Weights of a small transformer language model.
Size: 10 layers, MLP 320 SwiGLU.
Architecture: rotary positions, no biases in attention or MLP.
Training: 118M tokens, 7227 steps.
Each number is 128 + 24 x the weight over its row's rms, rounded and kept within 0 to 255. Layers, rows and columns count from 0. The size above them is the row's rms in percent of the matrix's.

# layer 6 attention output (transposed), 128x128, rms 0.185, rows 31, columns 0-127
size [105]
[[137 119 157 130 128  79 123 165 132 121 119 107 121 120  98  97 132 138 129 156 130 151  89 132 163 129 125 116 103 111 115 115 103 136 132 124 149 124 116 127 142  99  99 128 111 122 130 138 140 126 140 137 101 144 141 155 123 110 124 144 114 121 152 173 179 128 136  86 155 118  95 134 123  97 160 101 110 153 105  97 130 114 137 134 180 134 136 133 190 159 120 157 152 110 152 115 137 157 107 115  89 181 131 171 168 124 100  95 125 133  72 175 119 152 110  89  98 104 142 131 124 146  86 139  62 105 142  94]]
# layer 6 attention query, 128x128, rms 0.123, rows 32-58, columns 0-127
size [ 65  61  74  87  90  91  90  94  96 120  82 105  89  99 100  93  66  75  83  73  84  94 101  95  99  61  98]
[[118 107 112 145 143 104 101  95 117 140 133 117 152 133 103  88 110 120 117 126 126 142 129 149 136 140 142 151 129 165  71 108  95 142  98 151 129 125 143 135 138 137 120 160  58 173 174 125  57 119 133 174 145 105 127 138 132 146 131 167 116 131 130 111 113 101 142 141 140 151 141 178 106 109 121 155  68 160 166 172 131  82 161 154 127 141 150 137 153 113 122 138 133 142 146 156 146 108  97 127 139  86  78 165 132 127 131 172 116 117 112 126 158 124 116 112 152 104 157 101 122 131 128 125 108 130 136 115]
 [127 129 165 120 130 151 150 117 117 133 136 137 111 134 157 101 164 136 113 101 144 133 143 132  68 162  80 143 114 111  97 151 132 130 125 188 117 168 129 135 102 114 111  75  89 132  88 134 166  79 116 128 127 141 119 100 138  92 169 102 108 103 122 147 130 129 107 156 151 158 148 104 103 131 115 154 145 124 155  85 134 154  63 119 125  92 161 106 145 104 173 152 105 146 118 107  93 119 129 119 139 148 141 114 135 103 109 116 138 125 105 139 127 145 109  70 148 116 149  92 135 136 112  81 121 134 133 124]
 [133 134 100 141 124 118 131 144 133 115 131 116  83 114 104 126 121 119 123 133 127 122  58 194 129  93 174 125 128 152 164 124  96 139 151 127 128  71 115 158 131 126 156  87 112 166 163 140 159 166 136 109  93 120 147 132 151 146 111 139  85 125 157 147 114 132 136 124 116 110 145 104 143 119 128 110 105 101 101 133 129 108 139 151 145 149 183 199 150 150 128 150  89  95 146 171 136 122 117 128 159  88 129 137 126 129 119 168  95 126  81 150 155 111 130 101 138  95 138 136  89 132 108 141 133 117 118 122]
 [ 39  92 121 154 146 127 158 124 131 106 129 121 140 111 119 114 115 147 147 136 136 144 144 140 117 115 102 134 105 110 130 130 165 167 147 114 126 130 159 101 129 152 110 118 141 168 113 127 141  72 154 133 137 106 108 105 102 163 101 165 127 130 104 134 107 114  85 117 135 151 109 145 136 174 157 185 105 141 135 111 159 161 157  79 125 141  93  96  99 118 152 114  92 149 113 146 128 107 144 135 152  78 159 129 139 114 146 152  97 130 162 125 160 108 138 125 108 116 134 113 138  70 109 118 121 129 147 173]
 [112 139 133 155  98 134 152 167 140 140 107 133 120 111 124 109 116 107  65 110 136 153 163 159 124 131 101 164 130 122  98 111 179 141 109 142 125 150 113 164 176  95 167 129  98 152 132 144 112 134 122 108 153  88 111 152 114 138 119 172 156 117 118 114 139 155 128 119 178 134 142  91 125 130 113 130 135 102 132 113 119 146 167  79 105 106 156 153 132  89 141 126  86 140  90  89 106 159 113 150 150  91 131 123 150  92 143 127  67 130 107 111 161 136 116 155 142 145  99 146 120  93 109 106 122  95 145 148]
 [163 134 145 100 102 112 163 129 135 146 126 167 186 136 155 136 112 164  92 146 154 118 135 155  86 121 106 144 132 147 135 120 106 154 160 110 146 128 101 139 147 131 154 178 100 105 126 120 133 124 140 117 135 143  84 139 179 102 101  87 155 117 166 121 130 139 132 156 134 119 139 107  97  96 142 128  91 148 127 165 174 137  85 106 114 173 129 113 151 119  81 124 124 109 124 140 103 143 109 133 129 143 102 159 129 122 126 102 152  96 101 117  76 123 140 136  95  91  75 139 127 170 132 116 108 151 117  90]
 [121 140 142 124 125 106 148 160 166 130 156 112  82 145  96 113  79 117 127 155 121 125 118 191 166  96 140 171  57  81 144 119  98  83 139  91 110 118 156 163 151 127 129 127 101 107 147 145 139 125  98 108 124  96 155 138  86 148 118  94 130 153 127 117 150 137 117 132 145 123 125 109 102 137 101 143 127 153 160 119 157 135 138 102 131 116 176 176 128 117 143 109  70  93  89  90 136 153 144 153 130 124 128  97 136 150  98 130 123 115 114 128 141 110 150 136 100 138 100 131 109 127 109 142 153 162 133 128]
 [154 119 137 124 108 126 128  54  98 147 108 175 111 153  90 122  98 137 139 122 100  92 158  84 157 128  89 126 156 146  95 134 131  97 133 138 140 104  91 124 140 119 131 142 137 164 144 136 137 131 147  81 100  92 127  88 138  92 162  82 160 138 168 139 122  94 124 121 102 177 136 151 139 100 112 148 114 133 152 181 114 126 117 147 121 172 107 126 130 131 127 113 128 130 115 142 178 147 167 133 123 109  99 132  97 151 131 138 143 169  73 134 104 133 110 115 119 142 135 124 108 106 109 124 137 135  90 156]
 [142 138 139  98 166 117 164 146 111 135 161 145 133 134 136 183 146 139 158 119  92 125 136 113 135 138  99 128 123 193 111 179 133 136 152 139 120 192 132 138 119  99  93 132 144  86 110 105 110 125 139 110 126 141  63 102 131 125 129 137 115 131 178 122 134 118 124 143 125 164 150 133 123  94 120  99 165  70 138 110 126  81  93 134 153 120 114  95 146 142 144 120 104 149 159 142 128 132 153 129 183 138 137 107  86 125 112 151 109  92 113 122 137 164 175 110  95 114 135 162 127 105 123 143 119 117 141 107]
 [159 174 124 125 126 154 147 125 112 147 119 114 142 132 172 119 148 159 117 180 130  99 138  44 158 145 108 165 142 119 121 134 132 148 148 132 139 165 142 162 132 148 120 128 151  66 119 137 117 115 106 117 145 176 162 140 131  80 143  90 142  94 128 115 169 101 150 118 128 152 145 121 111 154 133 123 132 178 121 129 145 135  97 112 130 119 126  82 171 120 138 121 156 104  83 121 147 158 122 138 124 135 110 108 165 124 120 107 132 117 158  93 142 151 103  84 110 127  92 114 153 144 151 128 127 138 114  81]
 [103 106 135 125 106 149 143 110 136 149 136 100 149 117 205 124 155 111  79 131 160 158 112 106 124 128 127 141  73 113 102 114 142 144 153 139 145 174 145  93 156 112 141 124 105  90 123 145 147 101 133 106 104 109 109  71 143 135  77 143 137 104 133 166 164 139 131 122 159 154 112 102 109 125 141 145 142 157 123 126 131 116 112 132 132 141  57 125 131 111 149 123 126 143 157 111 121 133 131 135 128 138 127 119 150 143 104 136  95 172 123 157 146  93  65 109 135 111 116 128  94 107 126 154 103 129 188 160]
 [136 138  92 136 152 132 140 176 145 125 135 125 114 121 123  82 128 109 132  65 135 128  90 144  87 163 131 103 133 158 150 128 147  99 181 157 108 148 109 131  89 133 172 112 128 137 135 127  86 135 112 130 113 114 138 106 132  93 177 146 147  77 126 151 158 102  99 116 154  99 129 112 109 100 101  87 147 179 158  99 102 124 161 109 111 133 119 149 132 167  91 130 122  77 109 117 112 121 136 147 162 124 108 135 127 118 121 101 133 126 119 156 168 136  98 159 142 109 117 113 166 126 119  80 118 138 136 146]
 [164  96 147 155  98  92 137 126 112 138 113 144 156 137 120 120  92 121 105  99 123 102  72 141 113 139 103  98 112 153 145 129 167 167 137 107 142 141 125 145 128 151 145 169  95 126  94 139 113 115 146 121 122 176  98 107 196 187 155 143 138 136 115 137 143 172  99 163 154 151  97 124 171 120 104 153 125 109 157 176 111 119 134 152 128 108 145 137 114 123  97 145 123 155 126 118 134 139 101 110 145 126 120 115 130 109 149 132 129 127  79 136 159 163 159 120 110  80 169 140 144 116 150 123 126 115  79 149]
 [104 130 139 118 116 159 132 114 114 160 153 117  80 140 121  96  92  78 158 108  95 113 128 150 138 142 146 110  89 138 110 127 144 101 108 124 177 150 131 126 110 126 125  89 181 105 148 123 106 146 147 153 129 121 142 143 114  89 161 112 131 156 117 111  91 124 105 163 132 109 168 120  92 118 153  86  88 139  97 126 112 121 106 102 169 142 126 199 164 120 119 150 177 175 152  84 121 114 133 120 163 167 142 109 159 128 121 128  85 122 156 136 135 118 152 138 134 101 119 147 130 137 124 153 113 111 118 121]
 [121 119 108 172 115 143 137 144 101  84 102 138 124 139 113 161 133 175 128 121 136 120  82  99 133 132  98 111  99 100 152 141 146 100 102 145 123 111 136 138 119 130 138 131 144 130 114 125 181 160 106 147 141  97 146 121  92 111 124 151 153 126  74 120 134 163 129 123 126 123 134 188 165 144 157 139  99 106 130 146 105 170 141 123 157 107 112  73 160 133 156 112 140 118 135  98 126 138 135 151 120  92 130 156 170  97 165 150 135  73 133 112 150 146 109 175 119 133  81 152 111 141 119 179 169 118 133 119]
 [149  81 127 141 163 131 134 125 149 111 160 152 134 112  94  92 105 151 126 130 114 141  71 122 155 104 149 135 175 130  86  90 148 108 168 106 141 123 143 105 160 132 121 142 149 116 103 133 128 131 144 136 150 120 153 118 110 110 155 107  96  86 136 110  78 124 172 127 109 113  80 136 115 109 158 107 149 103 142 131 148 104 138 107 157 123 135 103 160 130 131  94 116  70 122  99 161 143 130 118 116 173 139 114 171 139 117 122 162 151 116 150 113 113 111  89 141 121 132 146 180 147 137 147 112 120  84  80]
 [149 123 147 123 141 136 122 132 126 145 118 121 106 144 115  85 144 167 140 117 115 138 146 180  84 174 113 156 111 128 138 117 105 111 116 126 106 161 130 132 160 145 115  91  73 131  89 120 151  89 131 102 145 147 114 116 133 129 129  83 127 145  99 140 150 123 124 142 145 135 114 110 131 138 108 160 150  92 172 100  97 131 127 128 130 148 155  93 118 148 184 116 140 184  99 140 147 109 118 151 139 136 161 118 142 106 124 125  88 134  86 121 160 128 132  72  92 120 185  95  99  73 104 153 130 130 122 150]
 [151 143 125 123 143 141 158 150 159 129 121 140 144 135 143 158 139 140 125 145 130 107 141 114 137 115 107 133 130  85 200 112 104 151 138  85 189 148  99 135 113 149 137 166 157 100 124 156 152 125  89 126  95 136 139 130 123  94 114 124 155  96 114 135 151 119 168 154  81 123 127 137 130 110 165 141 159 162 134 129 134 135 113 138 124 125 105  97 129 140  90 116 174 117 116 112 104 135 132 123  92 164 105 119 105 119 111  97 150 120 132 106  51 166 125 132 123 151 104 129 161 192 116 127  97 146 139  82]
 [121 106 152 144 129 142 118 168 130 134 114 153 112 146 153 123 126 134 108  99  96 146 112 133 107 111 109 131 102 106 104 126 154  77 119  99 108 124  87 107 164 110 138 116  48 137 108 144 141  93 124 140 172 153 118  98 115 120  93 151 117  92 128 117 141 122  97 120 136 155 135  92 111 111  89 156 139 101 120 127 138 141 129  82 146  86 137  66 128 133 182 127 106 151 131 109 188 132 123 160 142 128 100 121 138 110 122 131 107 134 121 137 174 142 137 110 130 103 104  75 136  90 106 115  96 138  93 119]
 [ 94 139 144  98 114 131 110 192 149 146 133 123  91 127 131  89 120 130 114 117 138 135 140 148 124 129 135 124  97 137 106 159 107 169 104 139 110 147 157  96 155 162 136 138  71  83 100 144 109 118 100 145 123 128 119 135 122 100 114 111 137 157 116 102 126 125 109 142 146 118 113 130 149 143 117 156 173 100 126 109 117 145 115 173 129 147 167 150 166  64 142 121 111 134  94 116 129 112 154 129 122 108 113  87 175  83 113 168 115  73 118 102 120 107 127 159 121 175 124 124 102 141 150 122  85 166 111 105]
 [151 170 163 124 158 148 131 124 103 133 106 115 115  79 155 142 112 113 114  96 104 130 173 119 135 172 107 103 169 146  74 121 184 122 117 108  97 151 118 164 117 157 100  92 113 107 143 115 127 130 139 114 135 154 135 146 115 101 138 151 154  94 104 132 137 116 120 114 151 193 109 146 127 126  86 126 164 144 104 169  84 129 136 109 114 131 128  88 113 108 146 170 144 115  98 105 139 180 114 147 103 153 130 142 120 156 105 118 117 162 163 140 136 182 100 115 143 148 130 114 134 133 152 136 111 104 128 131]
 [133 150 115 162 137 105 107 111 124 113 129 128 149 162  72 119 126  98 175 129 119 141 108 144 118  98 121 136 128  73 118  85 143 129 146 144 132  89 149 141 115 122 149 112 157 157 136 108  91 108 136 136 103 147 179 125 128 173 123 157 109 128 125 153  93 130 137 135 120 149 127 103 152 153 165 157 139  84  85 131 144 126 147 135 154 183 140 160 133 146 105 164  94 169 142 161 127  89 171 117 141 113 104 153 129 160 129 172 162 136 101 148 103  91 132 116 130 154 161 131 113 114 106 107 141  89 125 159]
 [154 118 129  62 135 119 137 102 130 173 108 128 158 146 144  82 140 156 138 173 132 132 131  86 134 142 158 160  98 106 126 131 127 115 139 120 150 156  90 117 116 142 146 147 119 120 104 138  99 121 113 151 121 148 168 149 108 106 113  91 163 113 164 113 134  98 154 129 122 143 119 148 141 109 102  97 128 161 124 158 107 119 122 135 135 144  87 116 147 149 149  99 180 158 129 108 126 145 117 109  92 185  60 122 108 111  90 117 142 123 136 153 108 123  97 155  99 129 139 110 127 165 141  79 167 135 104 102]
 [123 138  98 180 132 123 113 122 136 146 161 152 138 124 113 141 114 126 125 147  87 128 115 101 107  91 133 121 118 171 136 129 119 129 157  86 146 101 137 157 182 151 162 130 139 132  99 141  81 137 115 128 171 117 117 141 138 154 147 156 116 112 156 107 109 133 112 135  89 113  88  97 183 119  93 145 126 140 153  89 126  94 167  89 113 140 114 135 106 116 110 120 106 120 149 160 113  98 134 165 138 109 193 128 130 156 145 143  96 112 168 156 160 132 135 135  98 132  76 182 122  97 133 115 117 125 150 119]
 [172 149 121  99 121 106  91 135 114 133 118  92 144 107 118 113 135 148 145 158 158 127 126 141  68 133 137 127 140 127 131 161 167 160 181 126 117 112 137  86 148 102 165 108 164 135 125  94 134 114 154 151 133 127 132 114 127 165  98 120 103 172 174 133 111 129 125 118 153 159 110 121 132 162 124 123 100  69 130 125 139 127 138 110 136 161 104 156 147 124 128 133 179 128 146 194 120 128 111 105 159 132 108 139 138 127 114 103 164 145 115 147 161 117  89 137  73 148 151 123 115 140 130 100 194 125 141 113]
 [114 134 162 168 138 139 161  71 130 160 121 106 116  78 118 138 132 133  92 191 137 165  95  78 130 114 103 156 153 117 152 115 141 180 120 179  85 143  92 123 146 132 145 155 172 170 154 125 146  94 130 150 132 139 154 107  93 115 125 128 144 111 155 113 121 115 118 178 126 182 116 146 156 114 124 125 134 150 122 106 148 123 127 144 154 100 117 166 131 102  96 140 112 145  84 139 106  93 114 151 136 138 150 122 153 121 127 135 151 159 107 146 184 130 114 141 123 140 131 153 116 142 127 117 135 128 124 133]
 [175 121 146 150 125 121 108 132 129 150 132 119 138 101 128 162 139 144  79 118 114 120 159  82 148 131 129 149 166 132 188 135 110 106 150 155 100 122  87 151  87 142 161 153 149 107 154 127 112 109 147 139 113 117 119 141 142  77 152 147 115 111 125 111 119 126 134 142 104 171 138  87  94  97 160 140 152 133 117 150 111 161 142 114 133 157 105  86 151 111  94 126 156 134 118  82 126 123 140 123 122 193 138 119 106 110  78 149 124 171  79 159  89 165 136 149 126 114 141 111 116 104 148 133 141 149 108 148]]
# layer 6 attention key, 128x128, rms 0.13, rows 32-57, columns 0-127
size [ 64  71  85  79  84  82  99 100  92  70  89  92  93  94 102  88  68  74  82  92 100 113  92  97  96 146]
[[107 151 106  77 136 122 154 124 140 158 164  78 185 129 102 133 104 121 142 112 133 120  74 137 159 132 148 105 149 145 142 132 108 182 166 124 117 133 132 121 106 127 172 149 116 116  89 125 133 112 152 140 117 149  98 130 137  99  99 140  95 139 119 134 195 113 151 147 170 147 105 140 145 157 185 130 141 163 117  84 101 141 101 115 155 161 138 100 148 134 108 126 145 144  98 162 153 155 143 152 146 142 154 145  98 145 113 141 141 163 119 116  83 139  89 126 129 114 100 133 127 118 142 137 152 147 153 117]
 [168 138 114 141 165 105 111 139 120 131 129 125 118 132 130 121 148 128 145 195  70 112 127 123 124 147 112 161  99 100 106 131 157 108 115 116 158 128 109 115 156 141 131 105 112 155 146 132 145 150 133 144  97 150 110 121 134 106 132 136 115 131 121 114 138 135  85 116 131 101 157  54 164 117 134 166 114  86 111 117 117 159 126 135 114 137 113 115 131 152 151 114 118 123 161 106 171  74 106 104 106 128 124 149 155 104  83 122  88 130 151 138 203  85 117 130  82 138 145 136 138  78 127 137  93 106 129 156]
 [109 128 140 115 155 123 111 140 105  76 164 127 163 124  87  94 125 138 147 154 107 134 148 129 121 125 139 123 121  84 162 123 147 132 171  70 147 113 165 139 144 129 101 133 115 135  77 132 141 118 132 165 105 138 121 161 119 110 202 184 118 166 103 131  53 162 140 116 116 130 121 139 156 147 149 146 127 116 151 100 152 144 116 120 147 129 115 104 146 110 148 114  98 146 119 118 105 149 116 118 140 116 119 117 182 122  98 151 167 122 156 132 132 131 109 123 109 121 134 122 110 121 181 123  97 143 149  83]
 [123 135 112  94 122 136 141 156 110 134 136 108  68 135 129  80 137 174 126 164 106 140 178 184 142 149 168 135 159  79 146 142  99 160 140  71 155 118 159 186 163 136 140 147 144 164 142 123 108 111 142 114 117 179 111 127 130 118 132 117 135 126 123 125 153 154 122 123  96  91 130 119 119  85 143 125 107 141 136  83 133 124 122 138 113 154 108 161 152 133 147 147 109 117 103 165 143  80 127 141 134 168 130 145 159 117 108 128 132  96 128 142  78 120 129 145 125 118 138 154 101 143 120 162 106 158 137 113]
 [179 135 107 144 114  78 173  86 116 147 129 131 158 158 115 108 191 148 113 169 104 146 110 131 154 132 139 112 141 145 119 140 159 147 144 139 126 149 125 124  90  99 127 112 126 119 155 134 113 126 123 160  65 121 129 144 115  88 128 119  98 154 149 127 102 149 157 114 158 125 171 108 138  98 113  73 122  98 148 132 109 112  93 158  99 103 159 136 127 151 117 173 120  86 119 108 157  95 165 135 112 157 151 134 134 132 132 118  85 108 108 119 102 167 153  93 144 118 134 148 128 117 150  93 128 133 136  98]
 [110 128 131 137 112 104 126 129 112 132 111  97  83 126 125 130 117 146 117 124 124 121 113 113 134 138 167  95 136 145 143 125 129 118 160 135 111 150 178 188  99 145  76 106 190 137  99 110 113  92 139 121  99 159 133 110 149 159 136 153 158 135 138 140 154 143 186 195 181  94 138 155 144 110 141 130 102 107 151 140 120 128 142 142 130 127 115 119 182 110 103 157 129 185 119 111 116 104 108 121 124 127 159 110 137  84 109 103 132 153 138 117 126 141 132  87 133 140 111 167 162 135 155 117  85 110 113 115]
 [126 133 113 133  79 111 101  95 151 126 115 115 124 116 133 103 174 126 122 121  99 109 139 161 135 127 116 126 135 151 106 140 168 127 114 162 131 110 130 139 125 149 100 193 153  81 106 142 134 114 132 126 151 159  80  99  87 136 117 110 149 187 131 104 116 139 138 144 131  93 171 111 133 142 162 139 131  92 119 142  91 126  98 119 112 116  98 143 127 118 129 137 152  86  94 122 138 109  76 166 134 205  80 123 127 107 118 127  85 122 128 148 125 115 150 101 143 110 146 144 149 137 142 144 151 142  76 133]
 [ 72 127 123 125 118 180 108 114 124 144 114 102 134 116 128 133 112 158 140 104 166 132 113 111 157 110 135 102 147 166 149 123 110 158 133  90 134 121 110 101 125 160 167 109 143 139 126 139 127 120 123 159 127 138 129  91 154 114 133 176 118 138  92 106 130  94 191 137 141 154 123 102 117  92 127 148 103 107 118  83 125 127 149 157 123 149 135 116 102 108 140 140 119 123 143 121  67 177 102  94 127 115 163 150 130 124  94 145 109  81 129 138 102 136  98 153 112 127  94 196  91  85 124 141 149 106 144 108]
 [132 118 168 164 127 122  83  88 148 149 131 120 138 139  71 155 103 136 137  84 126 144 149 134  96 126 124 149 142 128 148 105 100 121 122 116 132 111 120 127 140 142 144 161 135 178 104  70 191 130 147 149  94 119 151 116 136 127 116 157 145 130 145 122 111 106 117 121  98 100 117 117 182  86 110 152 141  98 142 127 125  96 151 159 134 118 125 118  81 125 136 124 140 131 157 156 104 110 155 105 117 139 151 184 142 143 152 160 144 126 110 128  92 122 147 162 165 157 179  88 128 115 108 111 104 144 100 158]
 [187 119 108 137 125 114 123  71 138 128 150 113 117 119  60 142 120 129 136 169 109 132  90 141 118 111  98 167 126  81 122 137 146  91 134  89  91 127  87 158 114 119 177 170 156 105 159 107 158 149 138 103 126  97 112 111 135 154 106 126 102 121 112 126  79 154  86 142 140 124 163 118 107 133 123 121 117 112 129 103 137 109  88 110 128 136 107 127 144 135 152 126 106  95 150 138 144 120 110 155  97 175 113 123 145 121 105 136 128  82 113 151 151 130  94  96 133 153 131 108 135  89 100 113 167 128 103 123]
 [139 170  99 115 125 151 141 140 106  97 146  99 124 150 153 102 136 126 102 136 134 105 166 179 147 154 138 136 138 121 175 155 162 111 109 115 102 101 166 114  94 128 135 123 145 151 102 165 179 106 102 106 131 156 123 135 167 121 147 110  92 117 140 131 113 160 161 135 157 103 145 118 130 110 110 131 128 145 107 152  95 152 154 120 130 160 120  91 145 156 139 138 130 134 121  71 157 141 111 122 102 120 131 130 143 122 128 155  83 104 120 108 114 172 179 142  65 112 149 129 129  81 121 131  66 137 121 125]
 [169 102 134 112 150 125 109 107 137 136  97 161 104  78 140 130 162 159 127 162 100 131 123 113 159 139 148 108 155 128  81 152 122 149 150 129 129  86  96 131 137 120 134 162 161 125 106 159  84 118 147 145 111 157 125 148 105 103 137 130 114 117 141 105 117 129 132 146 139 145 122 136  85 100 140 152 120  89 130 150 124 121 101 170 159 131 142 159 153 117 191 112  80 153 138 134 135  89  83 130  81 154 138 113 137 155  86 111 182 126 114  91 113 127 107 116 153 156 145 148  89 144 129 173 113 124 120 112]
 [158 161 126 107 125 141 100 153  96 115 113  98 100 175 130 158 157 151 128 127 153 153 148 146 127 105 132 117 149 110 156 119 100 152 158  67 139 108 149 176 136 156  76 114 128 108 141  95 132 131 112 146 124 132 155 161 106 118  98  96 154 143 141 130 119 161 154 112 116 104 150  93  86 127 131 134 119  89 106 114 107 100 112 158  92 138 136 128 143 136 170 185 131 139 121 134 102  98 167  97  78 110 138 118 111 153 118 138 148 130 125  86 111 137 135 147  95 161 129 145 145 165 128 122 129 111  87  90]
 [110 110 129 128 127  87 171  91 127 100 130 127 138 145 103 117 123 106 128  96 161 115 110 134 137 129 119 115  96 156 105 118 117 106 123 173 128  93  69 131 136  94 118 140 115 136 120 118 143 130 146 155 131  89  98 130 126 107 150 142 131 204 132 103 135 146 157 115 135 175 128 183 150 142 133 152 138 146 125 152 114 145 128 148 129 107 147 127 107  99 174  77 130  63 132 110 119 151 115 121  90 111 142 177 119 138 117  98 178 150 135 102 135 130  73 145 179 131 147 108 130 103 134 133 133 120 126 159]
 [153 131 115 135 105 124 153 178 162 122 117 163 112 126 138 121 160 132  95 160 141 132 104 155  89 117 116 154 151 131 183 126 169 158 112 141 108 185 144 135 155  86 156 148 147  68 111 114 112 110 132 142 132 150 157 167 137 138  97 104  76 131 105 161 151 146 132 124 135  99 114 128 119 146 110 189 117 143 142  66 126  93 119 117 149 106 118 117 121 161 110 127 129 110  97 143 117 145 114 145 118 150 142 140 171  96  99 132 129 146  94 121 122  95  99 117  95 142 157  81 137 140 116 108 128 125 115 139]
 [188 156 138 102 170 129 151  92  95 149 103 135 194 130 124 175 157 126 118 138 152 122 108 120 109 138 111 129 114 139 140 154 143 147 111 114 102 119  92 105  96 105 155 137 170 108  52 117 124 169 131  85  97 100 118 125 109 122 149 118 134 125 143 156 147 144  86 144  88 152 144 104 132 113 118  82 137 132 114 151 121  62 134 116 114 126 132 167 144 133 102 151 170 158 104 112 120 146 119 127 115 137 123 131  93 113  96 113 140 129  96 136 141 138 115 136 150  97  94 120 108 127 134  99 147 151 125 149]
 [116 119 108 114 118 150 104 101 186 125 121 123 126 117 156 120 173 126 118 144 128 156 147 176 118 133 116 141 101  81 106  99 202 119 150 104 142 122 130  95 136 122 122 122 112 108 175 110 162 143 161 147 104 126 122 140 113 153 151 134  78 111 109 116 128 145 108 142 147 155 136 105 136 119 130 111 146  90 108  86 117 117 129 111 158 136  95 100 150 176 145 141 108 142 155 155 131 127 125  94 153 125 118 146 166 142 153 134 138 115 159  95 106 114  82 174  99 174 114 132 138  78 149  99  95 141 138 155]
 [140 135 144 155 127 135 145 170 116  99 114 151 124 113 142 119 122 148 149 147 168 122 114 106 103 109 106 148 146 175  90 181 144 119  86 136 115 129 132  90  94  96 161 121 162 121 166 132 120 169 109 106 169 134 140 120 139 120 122 109 153 161 149 170 113 123 172  81  88 136 155 120 110 125  98 129 132 181 139 115 108 155 137  93 106 140 154 151  96  73 127 141 124 124 140 102 106 116 107 157 123  97 152 115 125 126 132 174 141  93 107 134 151 122 174 104 183 120 107 112  99 136 118 136 153 120 121 111]
 [125 108 144  92 129 139 112  74 149 140 116 131 157  97 144 156 100  81 125 109 113 137  79 122 132 132  99 106 142  98 138 150 150 152 107 116 130  94  79 115 147 143 153 101 144 135 141 103 127 116  89  99 105 118 119  88 124 161  76 130 100 142 121  98 102 141  74 168 147 130 115 135 160 139 143 159 119 119 118 123 123 128 128 145 151 111 136 151 137 149 111  91 115 125 163 167 126 146 153  95 133 124 129 113 129  99 114 151 154 139  95 119 146  93  92 133 121 145 151 153 124  69  67 160  86  93 135 129]
 [ 64 114 112 132 124 144 136 165  95 136 168 121 140  79  91 197  98  93 177 117 126 103  93 115 110 136  99 124 111 162 135 144 111 117 106 134 134 159 108 154 135 123 124 148 168 168 148 113 106 102 122 142 219  99 128  91  81 157 108 124 168 122 122 120 116 137  79 126 134 127 144 105 135 130 130 131 133 122 128 151 138 127 119 105 142 136 112 139 137 128 138 129 112 109 127 167 150 116 142 144 139 111 103 126 113 121 130 155 157 137 118 149 117 103 145 111 151 136 107 143 116  83 107 154 160 108 118 174]
 [100 129 122 119 124 125 171 140 110 140 175 119 133 122 185 144 121 158 113 123 145 119 129 123 126 132 114 105 128 167 138 162 138 126  88 143 136 180 128 147 114  85 131 174 145 127 169 173 108 121 108 128 127 145 138 104 124  92 151 116  89 126 177 130  93 120 144 123 156 132 146 106 135 143 157 117 117 155 143 162 174 149  77 114 122 122 180 150 170 123 129 137  97  89 128  79 145  88 134 146  80 150 106  84 122 107 125 134 155 128 109 125 169 156 153 113 126 124 121  90 147 107 131 120 134 120 105 153]
 [101 132 133 118 169 141 143 149 113 130 142 131  94 145 152 113 142 115 133 148 150 113 158 120 133  95 154 117 134 113 173 126 106 130 149  43 130  94 106 130 154 175 145 116 163  75  99  99 140 124 161 103 145 135 137 143 122  99 101 140 139 127 116 128 153 136 101 148 106 136  85 139 124 138 148 153 124 149 144  94 137 114 145 176 117 143 133 174 118 101 121 102 147 158 163 140 104  71 129 128 137 125 171 145 149 165 143 128  86 133 129 108 102  76  98 102 112 157  87 165 128 119 136 141 150 154 135 119]
 [124 168 101 122 126 143 106  78 123 102 100 108  98 124 136 150 123  80 122 168 120 137 114 132 156 138 126 133 157 137 121 153 158 153  92 202 112 156 137  80 131 133  97 112 132 120 119 135 101 119  80 132 184 148 134 107 120 132 141  96 157 129 107 113 133  82  91 142 151  78 136 135 151 128 133  95 133 102 112 144 120 133 116 165 130 100 157 107 129 133 160 131 101 118 123 111 149 127 139 164 149 110 141 107 110 163 125 113 145 172 106 117  83 156 143 140 162  95 115 123 158  92 121 153 105 115 107 171]
 [ 78 114 157 159 137 126 135 160 126 152 131 142  90 137 122 150 103  98 122  70 108 114  97 103 132 118 134 135 156 181 102 131 132 117 123 137 120 135 111  94 105  99 124 147 141 140 156 112 125 175 122  91 111  80 102 143 135 142 129 126 127 150 136 130 109 110 126 175 107 128 160 157 108 143  97 117 119 151 175 155  95 110 111 131 146  68 172 133 133  90 102 153 161 144  80 110 104 135 107 124  95  94 168  98 103 127 136  88 113 137 118 115 136  82 155 158 129 148 100 124 129 151 156 104 126 117 138 114]
 [145 103 121 154 171 136  85 110  87 170 130 143 125 141 124 103 148 184 136 113 134 140  73 128 125 121 135 104 136 146 122 123  94 144 140 123  85 165 130 174 123  99 161 120 126 124 128 159 143 165  68  88 169 111 112  81 121 128 115 121 136 137 139 123 137 112 134 162 130 159 113 147 107 118 143 127  99 195 156 127 160 112  70 149 116 132 143 108 134 128 107 120  81 146 120 142 111 128  97 104 128 136 126 107  87 127 139 134 127 121 132 151 104 123 136 105 124 148 137  75 132 174 164 145 137 122 113  95]
 [ 70  85 133 144 117 152 117 143 134 116 129 145 127 112 136 131 134 137 158 120 129 162 131 117 126 111 131 136 116 130 172  94 140 142 141  71 156 132 103 114 156 104 139 135 164 156 131  98 159 109 168 142 116 100 123 120 113 111 146 183 128 148 165 121  95 136 127 132 109 129  92 130 110 110 130 167 117 123 127  66 108 115 137 136 166 152 101 147  99 151 138 117 138 145 150 151 114 120 133  83 135 100 155 176 149 117 137 120 150  88 117 148 128  78  98 157  90 147 103 171 123 125 121 142 137 142 207 125]]